{
  "n_layer": 10,
  "d_model": 448,
  "n_kv_head": 7,
  "head_dim": 64,
  "vocab_size": 32000,
  "norm_eps": 1e-06,
  "bias": "none",
  "lr_mult_qkv": 0.4,
  "schedule": "cos",
  "steps": 3161,
  "dataset": "wikipedia_en"
}
Each number is 128 + 32 x the weight over its row's rms, rounded and kept within 0 to 255. Layers, rows and columns count from 0. The size above them is the row's rms in percent of the matrix's.

# layer 7 attention key, 448x448, rms 0.0394, rows 384-411, columns 392-447
size [ 77  86  82  86  78  80  89  91  95  90  96  92  92  98  94 104 101 100 119 118 130 118 124 130 117 117 121 115]
[[136  88  83  72 104 143 147 138 193 135 173 139  99  61 163 156 158 103  99 147 156 169 150 125 165  85 143 148  91 125  83 151 149  73 124  19 104 187 189 131 121 141 133 119 122 171 103 129  95 129 146 142 103 165 129 135]
 [ 84  96 156  99  96 130 131 160 106  80 166 153 118  85 119 127 167  98 132 177 195  69  98 132 125 157 217 101 147 123 127 144 113 135 189 145 128 117 157 174 125 120 121 174 131 126  76 138 131 109 128 124 100 127 137  99]
 [125 137 157  80  86 119 135  94 113 121 147 120 165  92 118  99 212  92 170 158 107  81 110 146 119 105 107 120 112 114  54 153 186 150 131 132 146 132 207  59 120 145 156 121  97 141 106 126 125 139 110 134 148 174 129  96]
 [ 73 129 116 133  59 159 173  89 148 120 121 161  82  93 171 113 150  58  68 148 134 175 151 142 156 140 111 118 137 137  85 135 198 169 101 165 139 112  84 109 111 166 130  91  82 133 118 145 148 124 125 145 113 109 130 131]
 [128 149 180  95 105 181 132 166 160  70 130 138 116 133 112 105 158  78 109 153 116  98 111 112 126  95 129 111 140 133 176 119 168 139 166 130 110 100 189 131 156  63  90 129 110 115 120 134  47 174 105 177 174 152 122 105]
 [ 84 165 145  62 119  73 122 145 124 151 150 122 131 143 140 142 144 137 179 144  85 128 149 122 139 177  77 223 168 129  92 149 100 167 189 179 146 118 182 178 117  96 166  94 173 182 138  93 150 111 119 135 157 142 119  71]
 [169  97 108 136 129  44 155 119 132 100 125  68 121 153 146 149 135 156 160 140 123 115 137 125 192 137  73 126 110 149 130 113  82  86 128 104 196 122 128 178 144 117 149 185 171 148 168 106 118 104 143  82 148 102 136 139]
 [150 140  84 169 129 138  76  40 156 136 107 105 129 171 120 145  69  97 121 133 145 128 117 135 141  71 130 169  97  82 155  92 148 127 186  77 124 110  86 111 133 129 132 167 115 153  90 119 172 139 144 107 151 123 117 185]
 [ 55 129 150  99  62 176 104 127 132 116  93 160 102  53 123 111 148 111 145 115 138 136  89 134 167  56 145  94 102 181 115 142 168 123 156 110 109 112  89 114 110 185 165  51 164 133 163 169  96  79 129 134 138 151 152  96]
 [132  55 152 167  79  89 121 130  68 182 142 124 152  81  99  90 132 130 165 172 154 106  91  97 114 119 136 163 122 114 119 139 110 146 109 147 136  86 165  82 152 119 165 162 102 156  97 199 134  86 131 181 126 161 115 168]
 [140 129  81 146  95  92  97 108 123 105  72 105 141 131 165 153 115 105 163 122 150 154 105 134 132 188 150 136 173 134  46 190 129 146 179 111  84  97 125 170 125 112 129 151  71 110 136 100 139 137 150 132 158 149 148 121]
 [178 157  98 151 176 123 165 116 156 135 145  72 191 137  83 144 130 117  89 160 130 117 147 136 120 164 107 128 107 148 196 158 124 162 118 126 125 127 128  98 145  44 135 134  88 100  86 151 150 137 135 140 135 162  90 158]
 [141 119 105 111 106 120 156  68 141 139 138 146  43 186 131 115 155 122 112 149  48 103 108 126  98 119  68 188 142 128 140 169 110 106 135 103 175 108 149 174 151 163 138  92 174  45 145 115 133 125 128 136 104 151 126 151]
 [135 124 126 174 116 128 157  68 110  77 129 117 131 103  97 101 105 118 171 152 107 154 129 141 127 136 151 121 174  72 110 124 102 171  95 109 176 127 125  99 116 118 106 168 129 110 127  91 155 139 141 146 150 118 116 113]
 [ 69 137 173 173 171  53 145 159 117  86 108 174  84 117 138 112  78 156 157 156 146  90 160 136 143 170 140 129 135 174 140 141 134 136  85  82  60 112 100 118 136 114 135 151 101 142 123 140 149  86 166 123 129  84 172 118]
 [191 182 118 167 149 138 131 122 119  84 101 105  50 136  92 126 119 167  74 112 112 121 171 132 122 130 158 107 128 125  92 146 129 155 129 140 123 105 132  90 130 138 115 154 198 121  97 112 167  97  92 129 106 141  90 206]
 [128  84 136  59 114 164 132 119 115 116 127 153  87 106 143 130  97 121 126  56 158 141 140 157 152 124 131 116 141  60  58  50 147 116 107 153 120 147 178 114 142 160  96  53 136 147 170 181 149 160  74 142 125 112 100  51]
 [147 140 140 136 111 158 196 128  85 129 102 151  77 113 152 100  87 134 125  80 142 173 128 117 149 158  96 113 163 126  56  59 116 181 114 167 153 154 147 116 126 161 182 170 118 139 114 129  81 121 118 131 128  97 185 167]
 [160 100 120 138 167  91 154 177 103 155 126 140 130  94 140  94 106 142 122  73 135 105  74 110 162 129 129 115 158 141  48 125  46 153 162  88 147 107 144 117 119  73  97  83 203 126 188 143 103 124 130 181 162 151  83 152]
 [138 130 156  85 122 115 127 113 144 140  79 137 150 128 173 142 139 137 183 189  90 144 167 126 157 107 130 151 114 130 143 146 182  69 153 138 100 138  86  99 155 147 139 107 103 132 182  93 148  89 143 106 190 161  94 146]
 [166 131 124  77  60 109 139 186 176 102 119 143 154  65 120  67 110 106 141 138 122  96 164 129 160 158 129 131  67 101 144 160 142 197 146 111 136  88 108  67 132 163  69 171 103 126 108 127 116 109 148 125 142 130 108  95]
 [111 142 167 136 172 142  86 127 135 190 151 103  90 169 121 122 113 135 130  94 112  76  86  93 163 133 139 174 151 142 117 169  77  88 120 166  95 150 132 139 149 167 121 156 110 166 143 167 151 115 120 148 136  85 159 131]
 [172 105  92 123 107 109 126 186  87 112  88 119 152 157 148 115 118 133 152 111 146 121 227 128 125 161 166  85 128 157  87 132 140 182 141 203 144 139  50  54 124  73 141 151  84 126 147 112 137 168 167 192 150 160 123 176]
 [119 148 177 134 124 108 207 188 105 141 145 128 133 132 129 115 151 143 150  87  89 134  84 149 141 131 108 157 141 112 126 156 174 126 123 107 118 175 129 113 142 138 113 111 100 122 133 168  98  98 164 166 108 121 131 151]
 [134 148 105 119 108 136 156  88  68 148 168 158 140 104 128  67 148 121 103 169  80 136 133 136 158  97 108 109 152 146 140 154  82 106  89 112 127 141 104  82 148  94 172 103 159 163 109 141 155 137  86 148 103 147 151 168]
 [138 153 138 242  85 133 102 160 139 132 136 120 156 129 148 167 143 185 161  91 123  85  84  95 171 154 175 112 142 124 129  92 129 178 130 167 102  64 101  87 170 109 170 177  59 110 104 153 120 174  95 197 136 160  92 134]
 [152 130 119 113 140 116  84 158 162  89  75 121 138 101 140  71 103 128  81  87 181 102 107 157 208 158 155 136 138 147 145 151 153 111 159  87 111 131 142 117  70 142 119 164  78 178 105 201 189 106 113 187 124 146 151 152]
 [ 98 152 137 122 108 161 111 138 130 131 131 118  79 144 137  81 124 113 159  76 171 159 126 157 113 122 159 124 162 108 111 151 140  91 133 148 173 161 161  94  86 121 116 137 126 114 136 140  87 116  68 129 108  85 107 140]]
# layer 7 attention query, 448x448, rms 0.0384, rows 385-412, columns 392-447
size [ 85  81  80  80  80  83  94  90  97 101  85  98 100  98 101 106 109 109 116 118 108 117 120 110 111 113 108 109]
[[111 149 103  78 127  95 141 113 116 149 133 111 178 181 143 109 140  77 135 178  49 129 176 127 106 115 114 143  45 150  97  84  46 184 101  88 118 125 117  63 111  98 108 102  90 151 159 124 144 112 124 124 129  80 161 169]
 [122 122 153  93 139 139 102  79 121 131 108 148 172 128 101 103  92 179 197  65 145 117 136 104 151 123 181 116 136  77 134 132 115 111 163 144 173 170  91  98 140 139 104 193  94  64  98 148 123 109 154 131  61 150 116 181]
 [156  73 147 122  86  91  98 101 114 117 166  86 113 182  80 126 180 172 157 153 145 137  84 125 138 122 150 148 189 104  79 128 125 141 174 130 106 106 140 126  95  76 150 122 129  94 139 167 155 161 165 106  83 119 143 137]
 [182 130 102 120 144 169 150  39 137 179  85 118 149 119 156 142 122 145 162 121 115 118  94 160 120 118 154  27 147 106 152 155 131 111 137 109 116 158 176 115 172  68 131 177  64  88 151 136 113 102 156 119  85  90  79 211]
 [165 163  80 148 129 134 174  87  93 129  67 191  95  88 122 127 124  85 100 102  63 108 126 141 116  82 148 158 117 127 106 114 116  87  85 146 133 143 133 161 121 110 113 159 174 136 166 134 153  76 132  98 115 142  96 154]
 [ 99  95 162 183  89 126 196 134 105 152 146 102 122 137 147 160  46 122  94 129 140 112 117  55 142 150 100 118 130 182 151 158 137 119 117  87 168 139 141 121  95 174 139  56 107 105 216 139 137 172 129 152 121 132 113 114]
 [ 82 111  84 127 186 119 152 107 109 113 119  93 111 140 114  65  78  92 119 160 131  78 186  97  96 154 132  78 108  67 113 183 130 129  78 119 118  52 107 150 100 113 127  85 143 168 184 170 149 141  64 176  89 124 143 109]
 [160 133 146 177 109  97  70 168 126 140 112 136 143 139 139 113 143 116 120 106 120 109 169 129 132 121 148 182  54 160 113 117 119 205 162 197 124  89 105 102  93  69 167  56 121  92 108 128 147 122  95  38 182 107 127 149]
 [160 149 199 123 129 166 125 163 138 119  90 135  98 116 106 128 122 106  94  79  98 150 157  95 131  79 160 114 141  85 191  89 145  51 116 163 153 175 142 154 140 134 133 188 130 149 165 124 125 149 153 146  97 134  84  85]
 [153 107 147 151  78 120 113 136 166 182 115 130  94 130 128  96 125 170 150  96  95 144 127 103 124 157  79 141  94 121 108  73 128 149 161 139 132  91  95 108 103 101 127  66 118 132 143  55 100 151 136 131 173 134 210 143]
 [ 96 108 120  80  74 157 191  93 163  99 134 114 152 163 115 120 139 155 138 133 133 139 111 132  97 162 123  95 196 141 152 152  70 112  82 129 129  91  98 123 127 148 149 152 162 149  77 146  91 150 131 150 148 108 130 118]
 [108 174 189 126  70 178 147 113 105  71  98 112 122  93 108 150 165 149 153 143 140 112 144 143  96 102 178 133 119 105 124  94 142  71  93 192 128 182 170  72  87  97 109 185 169 190 116 136 102 144 124 143 140  90 111  91]
 [130  98  95 146 105 140 151 143 177 133 145  91 111 120  91 118 178 123 123 120 153 128 134 142 115 127  55  54 133 116  88 127 122 156 150 187  81 118 156 117 124 126 119 150 138  75 201 115 133 103 110 157 163 185  80 145]
 [147 147 112 114  79 143 173 107 157 111 128 142 144 165 176 125  92 125 113 134 117 145 157 107 164 170 146 164 165 132 104 141  90  79 105 206 108 175 153 130 187 173 138 141 162 137 120 187 147 154 143 103 164  94 121 151]
 [ 27  81 125 143 146  87  94 172  51 146 162 113 123 117 165 109 112 126 135 151 135 100 105 128 140 130 135  94 153 150  96 140 114 137 113 120 115 122 108 161 131 139 117 103 112  52  81 105  76 120 118  98 136 126 153 143]
 [133 109 143 137 136 121  67 149 127 115 140 109 149 158 114 144 110 106  69 122 138 124 106 167 136 104 132  91 153 119 112  99 148 124 153 123 110 201 162 109 165 181 170 131 101  90 154 132 107 120 142 123 107  74  95  95]
 [122 119 107 144 104  89  79  76 107 121 146 119 133 163 169 106 117 155 141 106 152 158 131 160 197 109 121 118 131 108 117 140 146 165 246 133 126 139 109 137  81 109 112  89 166 136 144 100 106 134 151 199 128 168 167 156]
 [165 110 112 144 108  70 115 183  58 128 159  95 165 130 112 131 146 175  94 160 141 114 153 216 179 133 120 109 161 170  98 120 120  99 148  76 170  75  80  52 100 136 139 131 138 116 137  89 112 168 115  88 130 145  97 104]
 [133 106  73 185 120 121 138 130 189 105 112 176  57 123 117  99 117  73 111 139 166 169 159 112  82 114 127 103 122  89 142 118 192  87  83  81  96 103 127 178  80 130 127 148  93 129 153 125 126 155 158 168 172 146  52 136]
 [ 74 117 121 148 124 156 101 141 139  86 160 111 164  83 187 102 163  92 176 144 140  82 130 122 201 100 139 110  94  78 188  76 100 133 131 119 139 111  94 151 147 171 125  71 138 107 101 176 141 144 111 133 150 197 142 132]
 [148 102 159 141 144 126 155 135 175 140 148 107 108 119 131 139 133 107 165 102 159  93 146  78 140 101 115 115 106 184 204 148  88 125 147 143 154 114 164 128 103 181 121 112 113 166 165 132 153  98  37 111 143 121 127 147]
 [133 115 166 129  93 186 132 195  85 118  46 142 155  96 141  67 103 106 190 105 154 147  73 143 114 184  95 159 121 118  81 171  98  78 100 145 125 104  79 164 196 164 166 138 122 118 114  97 178 182 117 183 121  82 148 143]
 [151 165 158 134 117 146 137 150 100 147 124 123 192 142 180 128 128 138 162 175 102  97  48 111  54 186  83  99 113 245 115 127 160 147 199  70 143 122 124 118 175 109 130 148  92 186 135 135 134 111 207 121 157 152 131 139]
 [179  65 106 138 168  75 159 163  81 153 133 128 183 116 106 179  78 179  88 179 164 167 136 113 125 113 183 108 202 136 146 134 116 145  39 150 138 194 143 125 140 124 136  81  77 141 144 109  78 119 101 176 121 158 122 113]
 [ 94 126 116 188 125 127 134 159  98 134 146 112 115 116 146 109 144 157 129 126 189 123 121 120 125 122 181 144 120  91 188  43 106 128 197 134 156 136 112 125 119 116 171 172  84 114 141 137 143 128 108 102 140 200 142 109]
 [137 154 165 113 137 120 116 161 112 100  96 118 171 142 134 132 130 124 123 182 120 133 205 109 110  80 110  80  90 119 156 153 149  85 166 114 106 121 129 128  77 110 158 168  82  92 167 109 141 181 118 193 131 132 176 170]
 [111 103 122 151 150 123  72  85 121 151 103  57  79 135 146 179 122  98 127 149 147 163 102 154 107 140 160 168  89 140 129 179 146 139 172 144 110 158 139  83 103 181 127 164 119 103 137 133 109 122  53 116 108  79 157 137]
 [138 144 118 145 125 129  99  84 193 123 137 148 144 117 134 107  75 114 135 119 132 122 164 115 108 118 188 112 135 167 152 172 139 145 138 118 146 155  80 118 150 132 133  66 154 168 114 162 134 167 192 141 124 102 101 158]]